config = dict(
    n_layer=9,
    d_model=160,
    n_head=5,
    n_kv_head=5,
    head_dim=32,
    d_mlp=448,
    vocab_size=8192,
    activation='geglu',
    norm='rmsnorm',
    norm_place='pre',
    norm_eps=1e-07,
    positions='rope',
    rope_base=10000.0,
    rope_fraction=0.5,
    qk_norm=True,
    attn_scale=0.177,
    bias='none',
    tie_embeddings=False,
    parallel_block=False,
    extras=['some layers without positions', 'some layers without attention', 'local attention windows', 'gated attention', 'value embeddings', 'hashed n-gram embeddings', 'an embedding shortcut', 'learned residual scales', 'capped logits'],
    init='trunc',
    init_std_qkv=0.0241,
    init_std_o=0.00567,
    init_std_up=0.0241,
    init_std_down=0.00567,
    init_out_by_depth=True,
    optimizer='muon_variant',
    lr=0.0137,
    lr_mult_down=2.0,
    beta1=0.95,
    lr_head=0.00869,
    warmup_steps=0,
    schedule='wsd',
    decay_fraction=0.594,
    decay_shape='linear',
    final_lr_fraction=0.02,
    batch_tokens=32768,
    seq_len=1024,
    doc_mask=True,
    train_tokens=222300000,
    steps=6785,
    dataset='wikipedia_en',
)
Each number is 128 + 24 x the weight over its row's rms, rounded and kept within 0 to 255. Layers, rows and columns count from 0. Numbers have three digits each. The size before them is the row's rms in percent of the matrix's.

# layer 6 MLP gate, 448x160, rms 0.424, rows 52-224, columns 0-79
114:128104116128119126148139134121134115146153143135105142115092167104117136148130127132126117107064096113125079204144133120184130167120124118198157141186119122080147154115138147141172137171123105126153098102133138112104119157149137117137145130
086:093097155134141128110113152130140126128148152063128106110091164140151166140093151161111134136119108104175126128123162188064164095122117141130088100099146104147130114145128133141141158167102128164144124114116157110111122126125144127095143175
107:174132127111136108100105128111133102096166124128145130145106121142159151118069102104119081149147126087129112141086131151137127106122151139088106147162129164130146130146170121112090134140121139106125167126110117099193137085123135120113150128
093:138111089131116119184098098142138104118127123082118137110109120140128143115140140131135150149100161106098138137139119126104147145117135113079170134116179125127147117072104143122109093151127152119095138115108139151084107113132145114110125139
090:140079155135147162165112160137081117117153097135146119115143127119125111109115155132126132115129089129114120102146107147136116110109156125168144185138115123129106166133124151122114130144100131150129080118116121126104179121109123167141128167
103:131110098122136112139105126095143124126166073111097117122136137102195111152150141110132129136172139127133106156154127118130104089119117086119154108118089129117081146092117120149190132109131124164145123138100131132147121102126121131112135137
095:146106086178106094078125164140118176107113135101126142159083132137131105096098148093097104103135084105150128093152128131101127132135145094120109152134176114158150134088150127101113126107172141145124098125091157146088107138069135148112139154
103:150108084154107082103132163143132072155097112167167114147130132111135098111100147149155077131163145106138135141154109119089163180165117129097141170103113136146119078117136111149157124120149115140125094135099138140125115137146148140151114115
099:099200095144130147123125153102112090107104087133097158119144111108128094125141127118120107163134122118106141129111155165128173115144116110133146151125142172070139125106123139066141129146124139110159119105136114143116116105151126101091163159
115:097126101161158133117083133148131105133134124143161130155157146130149132121161122153119143147088094118144155124114164102134126153143118077161164114077097121090116159129152148126157151092091104147124175121123137191102177139127132136117142087
098:135113114114119158098099096155109127117100096089141164090106168156114109124109152112110138135107169130118105125155087117168113112155109141139119125129124138137128141147145105123127154123164139128193134130108167076157120132072137100146121181
094:124097114152075137148126158115119171159160140114156135114135125120153123126127132146101155100100075126130113115112116117111176147153162098166105128119156123098132156123163133095159121124183123104109129169115141100122103066105150122111079151
084:136126113161125123139131152158143063153116119146093151099158120109117106091117096119114112117147144138131126120150102138136125094114180162167096120135114129127135114129132128144119145158137140123138133149128103118086117125115105108119080126
096:125155127133136107148132205087143123121112120117148164092133157155140200144130130060140110128119107112107097134123123094108079090133135150147094144147087114097089103082115150174149137162139120160143156128133131085093164140101102159137096136
098:119128075116135128080109125131156094103134121168136112149118116120115130116172138143079130182150100115158146136118129117134090118162168138144111129135104135153130124081140110120173095167117142133088130138136141118108123092102117149135095130
092:101147105144132138141126136132097129122109133126140093139108105153120122125098099110144172126096153093137128160115128117132119171155100134100146082117081157136137140140136114083141138090105089119135142127112197140125135149168108108116159109
093:107121124128104168080145133185074112098123129137126159118103156183136118144125078107111124112110106140105154124088159107172112122127150155109136152115091125154156141113122077174104122122142157155141150173127157132104146127162118180085089108
099:133135086076112143170105158148176118122126148133138152091104151088148122094120153102150072091101109119097123128105089116105116152159147143123121183103118124145151148103128105133123183112145119149128123125136155102119134116130112137151137151
091:088099071091105082157107150129124159155153125164105118132116139158147105096146092140102134124106096158152183110118119115163180128119132093113147128114096123136144105129102102138113128121115116130132126146164133135166096176108122140113158114
104:100122129112130117111085151169098091094115142095130130094127129183123148078124106097109131118103132112120114152110188124125176153148118141143162142109087169144103115069126134167097157124182134076113111134132134115160138139125150154105153133
100:128122172100103095133089145147117152128147123146095111114125124162113128115132080123171171127137093174111143110119101088179158139140148129131100166093138146111143106117122106147136132156109156100143174122128120105146143166069101085130132131
093:102172155119132126099145122156149127101153108152118120131145134149142137068072119119134145127117124098187119148074113103146110130101122119158153116115132139154077135131174083109159140093194142164129121122122159135131139139101139124142107090
104:154107108131098137131131108093163134100102146112173150109161146097109150154133124135155170103125112125135160142084117134150128149116142111152125184109103142161091080115147142141108112117097101107180105122109118158115117157111147115171113107
103:085092111106147111172123110175094129120158161132170106146148117125108140116148165124103145138107139126116118125141175084138160152138126156096118161142120108123137081138119119177116147123120134132104115126154127145087130124156159110191140180
090:163131110131130203145125127104103118144151113137099135087121130114126156072121124188135176147135123133141136100125114127112142122099123097113076128084128149113123160136177154152134196161143125144120144123147142128130125122141141154114147137
106:137151107136077181139114122120166072127133098114099109154155151144136110080118131157107091120162133134103136150155115152128121122156136167093127117146102138109124132103106120109084123096072084108142096127102112121164103144184158114181120136
109:101112141159145174138162151146139105143125128106110112175169080138109104153119107164116131128155154147139106135121162146099118151100127188131122119127118129097112154118101134074171102096094179116133129136114106128126118121132168131152139135
105:103121148152132155144150105135082117134106127105139123170156110179129102131100137121085115144124126128120107131117163143129095132129142083120097113115090106123141130088121142128152140128098092091144124098092122138117142110121196109115092086
105:097159077099145202156070122113115135129132131131076089118118103125111146114122114167150108144114102111138151162146160121148138130095154135100066118088085138113157125097099140092096135124069121130142144100150096119094169113145109127114128120
088:094081109065107084112214132127168110114114103161115141138159148138138088122154124095187110118117103152150092097178126134159105118135114152105136129150141087109141134158086128143111122119110133148142095143144120145119124119132104146115110103
094:183063102123137095128110147170132139173162118160107166101148142121140136145155079128120132123161159156101130127105139107136104149149123133159105157177121114112089123120162121107101095127113147111154119103107124098130118127069089105124132147
099:167165093088177112147125113123089145109125112117122149119161137125084136111116152159099154125105165085098148131116148104149117165120114152138136145147118121106154130137127122150123133094087101105142115120115133109100082096150181082093130104
109:143136129106107153150157132125129150163114161138133152159146081128190124076103137145118114145147144107114146134076139131122178142137100104095123143165172171121168142130097115125148148104163139135119118087145149157183116101153125147109103119
103:115141119112166120154097106136102075140152152105136100085119125154124104110104150152166134127130147145087119108125149103123104099131123114160185163119088105130074077140124121123118088136140109109114103153131105114136120104128166129126133071
103:127150166111116131148117141133139102118089131117092125147110113131119111162104113133152136110122135102110147121137108151064136172117123121143098157118191147118114098132103100056103091170108112131146121129101171119095168088132178095143049110
086:114153142104173115109113132155171142155095163088129116190120140176131129087100096141153142122151140103157157113134109091111159156071131109124107102142121106126111119140135108166106170150179133159172141126111142096074126113147134095117118136
105:114115084121130165131111107155101199120128173114103107109104137130124137137114145138102117135104145127160157122136156117140124155139107151177104109136161149128148154128163131110145103137151154111127082174121168049120121148156161108133097164
096:108158127124138155100099134159135118152124098110153129144133113122081095088108154130139116129137147112141152134088113121127102129114114157161157121133122133134140096101149154113131094116149083126104131122151175104110102145136133098156126119
098:182110084136106158101117126124126128134112133149148153126094141153099133177120130159147130151124123088140124078185120132103137164152116169145166174115141104101129117127122160092145134168123075160167132092135143119133105094128147120119151147
106:096111097119132167132089160104111156118153176113131129146171112121161129141104148111139127141086113126124106090113101106154160150131143129124126097102144156143124112173139130130128173162156103111133112110128168129130115141112141135164109096
111:086159135146095134131103119119104161090150120113129136134167125139095129136136128111155104113146120101101095125079126161100153153139134106127133147151116167145161113143141149166061132149106134085090141095111116088115139098071161114143171145
097:110156146124135134130175101072127087142154122157113085124137118163174103106136075146101110111095125114122145127169113143199112115150132135102117093161128125143150136121151149132135153162108120146136120099163153150149140146070134105118142151
094:127108181130112174064147153124166065118153129140143160100160151142126131146124131124120153093143132137082117104122142148152143123122136083138099121082159128113147088144154134118126137103164134125124180148135140123095132111145093129131138111
105:156165088151116127111112104137131118102097082153115101146144138114093136081138127128097159117067112142122095131149111145159130148100118164138129127120121147125136123168125124136138112130159130151135124132175110140139073095146129141085115123
100:111108138121119140151111136132095124101143128129086118100156137113145163136135083089132139106124152130124142111167131084108134167133172140155131131141159142140136143152134177072131147154146165099114145104082094140149170166112083112136121140
107:120145118092106112116120127165128115149139081117099132123117120121141170135134127171113148145145105131101166116136105146133089124110140102121095116117121136131092119136133134059153153137082116133138098164102101163095109145110169117133117132
101:150141121115157094111120100175117120117138145103128126112129132116108138092145162108103134115107174101161136091114162105142146120154143156149168132100162115125089106124115131095160150126166096119161141131129167122097112106100135131117148133
091:151093152127140166114106108100113099101092118162121115159119102158129132088111138155138121109149128118128125130141105161131118120133107113125171114074136099108180135151144116112130128138122103132084144119089110079103145070162169052128080132
118:071174125105098138131088113132119103136151097143151094146145135164144108167142115108094138112147101076080123142101126124141118133140129116141123107086137155150157115129139151143117178118145106113101124112174135089139127102129107122093130130
105:144112097087140064124134163149105113096106102143112134106159144133128098149103131116080138083107109119161125138129078151115139120110141131139120156123076124154122076174110132128136128132126156140108148121093150118135135131131132154139113111
092:137148165112134162130140122101149113145152091142104122182114101122122133118129111180090130190105117115115147125126137140093132122097110113106087110073115109097163116168206135157132123128117105113162107103129163116103111143147138102143124135
095:149165166100119116117116150108141133114152134125131130111161120100143091123123170112088122140175122139168081142116151137121161143130111121125112083111130151144108153125104122158117142086137134110117106091104112096085124151097123077154153174
108:134130127099158106127109120141129119128152127076127089144149121150126139176120114117112091100099129118131129138150143127072177156125114122081161129106169135132109153165091125097136094099131148134144129099142148191120092150139128118166158145
087:117124136164124192174081171148096155139122126111110113145130129116164135144149143139134117123117154132132149139156166082153128131130173108152103133114115128140156171156109097138099104161126095131153097090152131128103132161128134161146134124
087:070118120147106155135140140153115119135144178081106098095174093114133221163167160086093143109107140104134126153139160128132140123129070145117105102133110113148131150090114163147122156125116177138143141077119126111133148185124106123124120108
103:091139123115122123193155104135132102102142103108098138154148141117130148131112108138137107168078148148155117118100149115143122162126125141120113110151149151120164112104127126138132115160143085194161116091101113142133143125152139165134101103
105:154122132104128116177140147123088124144144138102136090113143134133153137124156079156108087098146131128167124113139130139112155121103111072151139128140123148144106161172120139104102108134097100133145130105115115120089139107122127059119122140
098:157134111134131157090141121099117171158071152152175129152115107101144111082132157091110143118112108107118156108119136089070084119138144164143125147125136165092175103166138145119130127141104121114108113125130107148159144133111080108121137077
110:109149158125177148164135117079146155132172107154132134162141140118129150178105090144136076142187144141143136141149107141094114168124111139132118102100148126139134110156078095145133134144108085121147166131107142155085123105165149119121170121
096:124143155110096130146166176133108103088136125074117152105115080146096119116145129170140160120136115152169137136112106103112115151131109126158077129108092113119094106145166110122149143090115157137090119164143138107107131101124126098166124128
111:107080135157109115073088154083155119090115115091166104148135087153138153161144139131130170122127118104147111142069127148124150104140132129128111158093125120114149116134118147102129097151148128128120179101139142138162099110135185123135102077
102:114148094105134076149144114131097107150103117096103123109146094146107134077138092148107125114104080083155103111107109126101107155144114153129135151101081119136135126129148108121150105134106135137157135117176110135118129133100114127093108110
104:122109133086203132100059084119133130166101108105124105101152117131142119135109133190131129131122128138134131103107144112147095121158090168122123097135127148146129160150128109110161129115142143132144098122139115095164099128122126124168201111
102:165084096122173118121106124134094138123175150115115143088100102144097115100113138085116119171100145122157087117145128185149150137137078136151101137142138145160115100143118119117103164135112123163152146166127142079122117142123137130140082097
101:129108168102133122132125120123140085129171122140115126140114127150174118074110107101092151089115110137143120140139109142147144103172101143118168111091144121117149101099174120129092122117114105144153108148150134143142107137156126141127145117
109:140103097138112165142117115104133142115095186131136160168167159149156139112098116123138156146145145107133154132102143115133088122131123115151128148109152128088121105180095146126138119153076124109125128147134101090117158123081133099092138114
101:097127101149144108118112142138145125113127164149144138144119143161166115123101088142092141113075135127130120129148131094110133122139148106121088178129157159111087120110121125126114112128106141151144094133132114151121144144120117123135125110
091:123127154183099114162117159132146155080130139111149102162153101155110108130099141119134114126124110148132112140136150127146078121140172143133118193109128127164165134146126112165125129159093138084141128115092106109120146097100121163115100086
101:164141148172147101122100124152125158106137093138118137116113118104106125149108141115099157121136163133117158112152186125098123168164095146155095103120118141132103132126114143129137118114156071107113119116145095145122110146127084123114142169
114:116144097136129129135164125121138099110145139099126146109160146137154147110132093133100134141115173142086155166102128156096119155096142098137090166138174128147117112117126108154111108153144148151156130137117168164089075123126033141126101130
078:101095100104121113055163105158177165111090112129140126139146118148113150119130132119075137132135116120179134174111141095157150102076150101112100126109157086173166143149122138183151119149106084118149135120116133109078126113108154119120125090
112:079189127122152151062112089110096095126143145127144107130135114173103082150096106129100117134104136107136176131056147168103142128114123153116143137136108121126160110161088129103113126170123134158112152102154117133125116102163158113111157133
102:120142107152116120130105154144159138118161112071134129108107130121093144111165142087112111138147141146111134101114133119098172161134104114116100152115158132083097112089134126073132181102168102152114163113101120085119106142150116094168088110
096:156153108090171108134160154117138142109086138105129100121122136137096119173139169099078115119098171075137183152118126110143107136101119169109156096108115126137097127140165155110140145122141100127169124113140129148152143119138149093147076153
098:131117098137089128129136113166117136111142148096142103125085107133133136121088131127100065121134138143094114156132128124139088111111128126184105115068081165148109141095110141151114121160113144163121142133184101149156107148112116145136132125
099:173125137063145125122138092110117111088073140097134141154096137124133131172134118118137170148161147149159131145152161112154159145138112070096134115127117076140139134142140146108126147155117077126146146088113178165099092147143152157136101177
098:159092142116164141149107109161089151179124124156093143119120120120107143121153138144131089139135125104140140155134152123098106141172088147160129156151158155113144109161109128138141129109140132148102155064144131172092140132123139157153101134
101:160079130122107110126129170130131101150134163115102173167086182130135134113095130135112132103141135125159132138119126116131118162118117096109124111159112164146086150082133198092105085089132139156087163090135116153103116113123114103139141122
087:120067128181133111150123115150129115102128171111134152148166122138108113131061064137132147099137127126113154130150133102151141147128128100100116209135155139120132103163090113171108100145144140146145135136156156081123106154135154132097118069
106:132098137124092152107149152101116096129102100121120100153085130122107063110092076145122118117156096136135160093107127134105072127129135131139171114129150131121115110114104107140166124129172154112169137114074107114081085078153144110139114141
106:110159140112149157114116107100115098127131116095117175124112127101120098138134132160149117154138121118175091157121103169123110116123126163149161186124104120094125103133157104112133135173144127144133139167111088154129105111127167197117141131
100:085122167140154109167129145108141140139065133143102107162172137157135124135160080160136144117131117131148132139126135086127141161129102074112120128062093114134130144090148090137101174118132127079155140144104098108128123160104118120097105139
087:149122103157093130101133149123101174113129139105122135137179129152124126150122168115149149099091095139154128136146166112175145121124138066116121185101149152124139178114158117181134123150144119132125085120161139135120122154107167123117099121
093:127101085124174161134119133123116089148125145179123130155120106137125117139156139151119116132166137105134150167112152142134157120136089153147095116169162104097171146164122152167164149118127143135094112119090099083169117152162123136119100115
098:101164140119122125134147171114126149117116123155161176140111078103162114171153117089124149166160105090103161180105135112152112159113137132084196126136135197116112144135150127112149122159111094132122124115151152141122087161145117152121172109
094:125143130142140108130110164113167115166172135117096098142136161110125109118132115119145109122169132103075175125136151111145130115091151089124123133121184095101096161133153161166152123120154102122150102113107147155113116113133110172161091156
104:165066154125139121116155114172120147093121093125096101096120096144134122138099129120112154141151190089162123114157128164104106124115114142118122117158107099090094165162133131133099129110144151090144109100109123144143089102148120131109133118
106:108121125144150153154156151130131138159155149122175145124121135115133146086120148133139131105137148141146156156102097103095186126118173156121107128126151161161113146106147120171156083112131124168090146170126113148074102109154138164160093127
104:105095124141123124171175140111109138102087148119142108072133068133122127097131084103145163120134132096133178172170113114134097122124145135100144155165104144135107127158111106133091141158142097155148106143102145137172137127137146119142100101
104:083149134089160110093157105144080107134161099089136129141140103093114164101153152125123106116149131150090140137101158132093124127160128087144081150162208116136130132142146107142103119102169136113114140142109152097171095121109121141096128141
091:167073091114174135104099137142129130089099126170162159150160127122134152168175114064124142120123132141146185154131107108111129141125114115161187082104134168171179152141153135114127123148116168123109118151091157141079151104127133140170142097
094:154127139084152165102130125124135127133101101101128140103139098142116147148156107151106150155088113119134087119118147144078121151103093095160117133098156123147111145177127133114168111120132109149156095136131130134128090124094170106110108104
105:129140085132135173144100109098207125145130127100129132177156134120162120119124086184156120082145102106116096110174136158117103114133129129108136200171147118143143120159137077112117156146119165131103117141093108099120110107073131137121137119
094:112130129099107142105128127172155139126151117141119137097105106154142138138147128121138172117145076101162132143140101142126160137118097085111134154128159091171126159153103124171122162166160159138138109101150115114114146090133143099119125099
100:145138099145121123141123111115134111113146185084090140126164103079115102121135159153074126139149165146137153124108113126119128103095121099142100085124130119113142110089133086136126144129145126110159159150104144113138108155133107144109136165
099:114109109154153144121132148143118158136109111107140121107153108101131114119135102113101150133113136169141128119156158133140120158145114134139126094142131119100120143111132159131122195207139142108175145138109175137175070109122160134141163093
093:111144096139161146147076192130126133062125161156074132131170148145114148128108143120097160096088078113132168120151141114162119147155093121127157120097111141140146178104154129162143117143124109131124145133144150153127104140142093137079123108
081:110123129108176149131097073106152072144101116138138123139117109110131097100160113151134117125169139116116147148169134158121122182160154161155152152125099086153142115119126167133123088134121125135147117120080114105117124134113132146165081124
106:090123112154076141101129054133132133104149143114156122160125117090100130156141093094126119103186083064138143111119143106104112150158135152136114081084154132125134091105104154104156146144100145151127129099111145118169146139160124177114125135
093:110106111136131136164145158186141132113150096143152135143140141110131118134108080136097139131105137163085149195100132136102153108076116108172132114154138132140134139140143146122161117153121117142120130090110095160150155100150133152116117117
104:098131131094096116078132154142079144090135153145082123115125144113187091122121085116132120130127131128125096122128151118112100149141092143147162112150114131124170143127117154111141158155151153103138157096127137149157092153114163159161140156
094:121118131124096123123151143169174146139140070134124137175128095139153111147129148108163144112111086121119168126195169131120147155134125114124111131136123122122101186076155121146109148105103124133119163074145126140131134124153168120112093137
097:145163139092112115137110117071140178101110077078162120087182106106099146141121129093167162145122147121118131113151099134106111108133108118104147112129099112126135117102191132128091109122146113163121118123123152091094113127124152158149166190
097:118088131113138113154116158151089121103110162126118118087154130103138153112095094099168109141109123138120185112167144113086119137143139139080127124113102149155159104110155087135147166135131142131148140182089161117131132127157137114147129134
099:077127099163119132124113122156103056085085150123154120143152162163141091137100160143106130150145132128127152111120161127131134165138172117122137145108092133139127171141142130103120134127126107143102152115093171122130108095122104128116145087
105:133164175119128093116144118115122101080149165106128155090114129079126126141140135120138100134087134064153132114167141116140111122160154113114105136104145106098096112164106113129141127156168143159126166155121127138144126136120143157095140102
099:142118099126117127158149147153159131160157192125113127117178120143113174138127131164110138118129120095137102092134144121091098128114143117122101117136123141101109127107122157140156150105125157173105129152121121106126081118128174129102148151
096:135154094126135114114125152147102108089070130080086124125106138108122122131076118086112105122083148122109146116109149113142085129142085116088111097112154120098118122068138136114132104111100137174148111072131209133146116152164131127131088133
108:141102096133132139130168137148119142090090104088081140097117156115159121125094158144139175149164127128133076137189157135138103138112134106128137169145120112151117143156102125157132145111093106101096126148132119162122169095126097151144130125
091:152128149166138124147126124148137085082118153130116125125133132123132116143105125116102132115144089151128118138144148084151147180123146101138136183114108120133136118183107136127147121140140143090152141121183190119086178118103145126145165087
099:125151131128158128098112096161150122164158105113122113120122153167136152174121121119143127117102086108147109130107148156108085142124106140153146129113092088138130124140114085113111131136088128122110111112108141126072163130112118117126113119
092:170137111128168128125121154139136134192143130179095123134145136129120142092093115123117132133137110135109177112099161152135093101112139157107123120145138147141096115156123118120145121157141132133129130148098130102075120142141123155150114067
109:103159116146154115136137101171106131118100102107092172126124131111126108163135107118133179163150128103136099129148119111160114130151121093150115133133119151167115143126127079144109102155143145125154131111118147185156117141137111087140132146
097:132116093126173096128114144153115111148156121149089114162105149120165143180130137156084097138123070101140123108101148119171120150133136100132136116122179152117144172094095140151096112192158093103153092093096104177161121136137129146134134130
085:097132085135111148097141138134190132115151150157176117155164094127158159085150149124145081141090117132154132163099136146135121099087123107112171138096101116110130154090115137131129158106101120134120154106125131115134169137126105123152114075
102:126126102162117110107095176131138097105109110148147115145108161116167123129124115132142162089100125162110165142134132178130152137147117113138112153094160152161098127115125146067140100155174109115118121115153090127129129098116140089128114130
102:125142122126153145108107111116153150107109125162121174159100162102115104123161170142156144121119124119097125107135155110107117147145119096156149101144115106106118117142119139095109137175130119119146150118132108134126107131114090104134105100
104:157135162177109140121144126120186120149160116150104109081133104108128111140137115127148074144154144086098141116134122080123119080165128127118149110201118171091120151117128150130142091123092118143138129121131137146125120145100138127142075124
102:088127134092153100097109140119164101091097101150115139133134139167145153088113138124182142151112140130109140066125108064114097135118102128142099088132096112100115120120143119122112127125161116110191143107156110122147133099147119119146164144
114:144143106158146158134125162145144146102091155085141082097181147130102139127106078093130111188147133125135135186125143114126165110113119125111125170133092162119130110100143111106154139150104141112160072110139147129146142122100113083108150127
096:102137110091133084121172179105125116136156126081151152132114139146150113160117119098145136138090146114101146163088103122130153157125129148148128117155116041113159129110154123073105108141092126125177127145150121125149146136166123117132083081
091:109111136102122199130150069157113131099120128112108144114158124082107168110131122109157146145122085129124116149137106126134116121085099123138117118122157133141123135123114126102104126107142182115125115130130115105136156121176142092154131107
114:119108084156157145160123127117108159141109126137153162107103092178147117171110116103125122107159120065166121146125119152113153176113132161155135113129137140154144120129105130110111137143129108125145099145112109093110195104120141101181119062
105:128193120138149181163151134140120145083112100117116146116185124153096163140137118117125147167138088141126145119158166141122179112128135152133121148135156194081126150090106161112144142146123148144144086094121123186115140125154155074081155102
111:109127158169135142117094139082129138140171112122109114130121093122125130120118113101106163129119128147104156095135142126161123115172130151102173134099148117150170144117126112141098123103108126080156163116159119146114126148160113102152142147
109:152137152131094163109145097148127159126066156137111112113137110162168125136142150148129108104121179138129133177127151080110052110147103121120052119174171128114129071123115107160123158174141120107130127109142106123130073118116146163097121114
105:118151124135150155145139122103166108123176104139134098163148153130111094117107095118099133165113126105155097138138116162115149134129085134147088095154109121113118149136159140120106177095113119109124113101146119074133118133145129132103148138
088:154128127121126127113166131090143107115166141118125150184090129115155112119123112132147117186129157138127136140150135124124086150113148080146116139142117138133119112111147112162152136133093130120127157123146088077137198113107133145095112131
098:123129113140135144136114100137137098141110134127147168147138122124056145090101074114110129106128148097164134148125124095126099146138154128072115171120116116127084117134117102139126188097104177121136173124134115091124150116134108165171170132
101:148152107129135141116148133096084128086141160078094116121134118149122070162147109131147128172109144173139175151139118131192132144159119126117145138143086105157136108100130145140123141130120106088125155122109151104167098141130107151127151087
096:139144123146145141100113131153137148143076137146156126134150122138149133090104144134164111136106116126133130131108138151116119181133136187171090107146125118139205123121128092110146121109173141166116083103075097134150121119139100124110155140
093:107134141120176119167127149122138123134144094107088149103099115139084070133138115207127132102195085131106150127130149119128125092129154131108074124099133132156152111129133139191138138123126091158144092095127126142136113101129141112092142134
085:202088177110130175158116149175050122106128128126147127146113176125134121073125124135134140133079130114115154134087126159124116145111134075114125143121141101088125144116123135126123120182057163140129105073113116137107096144123112120116160154
101:111120136118131095162128113082133142169093106142156132157124129097112127116141142105118203141135127126158122142114107123123133130108074129141117118131128155069133134096113137108132115099100171090125126111105141131141128126157090125181110124
103:116141131132099148137099166150128114127138102103143140113141069113137135125118120151141097141118130118080141138090152160099098128193116126105125149137159170114142081083136137143136119172118102118102094143106180108152107135144143153152093139
104:145174118141179145114124102084136115098139116139158102152120109173159153114098122095152098122128139111130077131090092114104187141135117143143125125121087124164114091142112125146102119133114154138155094085153139090131117145130101113114126165
089:115142123106163143139118132220120130112128139109148128121152126073132104139147156104122148144172153165155132107156091130144161106146108113128166182148142140140076151108105134122112177158149123121120100137133145151082125112085102166138119188
094:127107145138113087122139125093154144141102145094122110135099088164148125143132097129129152131118139125127155111117143118178111169121157117141123148124118096105136137103143121147120138115127167114134142102160121148136107117105088120108113149
104:105070113108163159132122139126120117110110134162086119073134144099142114142125093119073116129168124149120126137165112120069114132112102121100133096183140117142157123136146115147100120147117136124131160164115148110087126133135138118122131136
095:088115091092095126090137157117175049100147133170153127149149114168144141101099148125147128147088148141169133129148113073163127133160111108127098095134148108119134162100118127116149094157098093135121141147147132158136158129143127137099141125
108:083120134127178092151134163189133107126151121147148124090139098147147163085118122115164118128141105124128143123152147134116086141144137141146136140088122079139157095096127113132103121124185139121123130133184105095169118130085145079135163116
101:103093128111074170114148109163087157096118147130131131099129139110125112102134132113116127154124162124157069149119137114136147134143134153147073143099117131135113122081146147127105166150124126158150114135165135109106131108124153150152149119
086:159128192158120130104144071147107152162150104160142099114138148124140110151077094176108114124132133067078101140098120105090130140118129121132125124136129112163139125125125124097154148118141151147152108133096083117101082132146149133146112126
110:143158132119118143139108128116127164143131143137146142105129142125199126142138065164118152163068110128147110109090115109138087178099141140143124141117152140147187134099139095110092144137133138141176144088120112156151134142149090107148077143
100:098122108165152171144092154136190139129147140104126074132120110117111097122110138139146140153143122162144132117159131137095136115103127150140126122106135103114094151125134117130151116141161126124173171147132125099126122108152134139129090152
095:172112176136113152110126123078133135102134112110136116117124145108080078144104119106151139131132153108104144125128091119097148154157107146178142120141134095116140122109086150164079115152155126158091107115151109121088119142158143148116145157
097:169124103139127116095101158116158132112094157124124148124191116143140116123128126157172154092152131142105152122137111167125142158155110117107160137117121105123111134104144139160107103156114129169126106110155145119146125142154145127136080125
106:175114098101143140142126123090160133130102145114125140128132117137153076112132109134154109105138152146171211098127086141129120132121132126175186132115128134124164129149101109132141138144133108140099149124109129166133158120104144116054139100
102:150102092094121151130093113137067154111060139093130146101134080135195143135137118149072153087151114132133096111147138106137100129104133165104134084103136130153129163152135141118090111142172122145136131083146133133151146130099106147104123121
097:143120115110131121117141102034154124119085153130116121080127098100152125146122091105147131070153140146136151142141108097119134079156105103123111100103139135132147118087113167108094188159072128119152133132133123159124146119152144120132132087
106:120097111121139134101102149140101136140113105143089131156173132135130180144154088145119065117154090100093150117130109116141106159150131149208135153127123129132174119073143099122110107103133165153115088142128123079160115116143160143147154145
104:090126124122132097167141124129082149129126100109176092140128141120101108142112144084096116152134134155109130113110180137095100145122098100113152091113128153103132150132156087167131149134097130116138094129152137143105089083111147156134114141
100:106117128089130132115066104140156121143135064109080129129158128125105111164110139127104099132088107109148100131157156135108116084132140125154151107131174084140167114136140153084153118093099149108140137118130152151124084140148101108110137101
118:147171098152127108128132117111158103123078098123096143117096121134124109132164118124170125155122131113118124112143141128105109127144099110114126151094146107120103164119105176140119164120128087124146154149155135182095143110132100121188093111
093:108149134132171084157141143142186125159101107138131139125097156094081121125160134160154131113136133088136119133150120139154135119130179147117102140096145130099104122083129135107121139160164099182137140110164139165162111128169113141148123148
094:076122150108159152128086139145132102153078111088134122145137128159083143138084094155143166104132136161184114153133163087098133142114142122122110128116101128099163096120149113102110156135145111167140126144109101086142124147142140146138171126
104:156156120124131115114187134103126153127130157093130127116152107116147104111161142123120144135171163147118164102128150120117140136114120085137140078094146125132090093110141130100141138129179125134176120124130199092176130133115142154098118104
096:170148136120120162098110144141120162149108150065131163137117105163132110129132098144125129134155087115111119141113091120109122117107078117148162097099122154132087136099127135118090149141167150124093082112133141127173122160154083140114167165
099:141073136137161131132140130114130146102184118107164120124116147136155153118085122122119106145159157150092112120164132104166161132127144183144143122140139139141120159126111139103159112066105151144129090132133129164106093092129183093099082128
087:098136150099108095159155143123180171136098125099139176170116123123108122122161123135121101119152154075094140166127143095136144142154099158145096124114107093106133144184087119090142128131114141104126153121130152128095151111154155108130133114
088:149078167106160139077097100101111100152124131126115094096106143168115081106124118136146153125136124121119160103105113102113144139103115156138154140160113124119119174166144113094127127137169132154151122122127145168113159154137143140117100112
119:140101165137135171106133107197153204160135140138120160132133112094117108109091105103086174130111094117135129127146122089138113126152126147142160094161081117117095084149099138140133176150151166106171121133074129144132085124112142141118133107
090:140106117106096121133118111116164169129136109112064120191118111113107078146109128140110112129162129094154142160160106151131144122134135111138122158125097092128082146135156094129178155124121146120109141138116120116128147121081111113114161102
091:120162101142148103118133144164123150078172125137105144148129107165100139101142147172123132140109095105140144107130115149102155183105093128144123133134134098136140149151090091151147098174127115139170100106129153110120150124156120149140120101
103:122093127109100182154144158135098118112142160117141151160147140083129142144103108097156115124098132092108122126172144116149132162121091123139123155146091091128145149107152109146159150108110143154150114100127092128125120085124117164082174107
095:153120107147143099072102114149181100097131118138087141152161127117110134117160134127100143095119127115159177132170134154116123156139121102104161145108069159098109114075063133127089108138100137086141109128153107165147132151152146131106121103
102:128104111150136160105119135123129159150132117142094100120141117106167101073124098141134095116123175127148146171128115112117168163101153134139122100134127105130136141106141092131082091155151151129118132176101126157111095146091141129127146161
097:113148122154086098143154121148123132082074126118130117114141128136154111131147122152135145102133113104119092163129133099109090091154144108128076124138131155122134125096128120171107138134140121099134117114157124154135097129094094129142143138
098:136112125095120156103068126196120129154097144146112110145141155107132131145157086106130052117101081140125120118120129165137134125120096091136148123125139142131156135104112110121085110118154109130135117143150123123137120074120121103114116140
106:157137154064114108123121128103127164128110141153111110145123134090117133129162141130082111164127191104144167125135145124140144121085110093132130146125116141120137123096152088117075108121128188136147144107152143139136186116143125121146100157
088:147119092107175143162141112129118126113125132170118096125164107134095162108120061105114126129116147091115154131089154092137083152123142155153151092124174100073137101156122168148105140142139160121140133121085111106137152157098130114131172131
102:122145093111165162122105087146123157089144117147148066109153129128155123136164134073159189153106144137140173136114125153125100094122105103128155159125116085125127158110141143123106132134112150129108164135126144174140138111137113096172138126
095:124143157135065134116176133104135112115133127135126136130111125079121161137186194101150128142083107126152128158128112107142138098170136115135109133110132167119136125163138096122111091167109117117108126116120143130143125130115109134166158124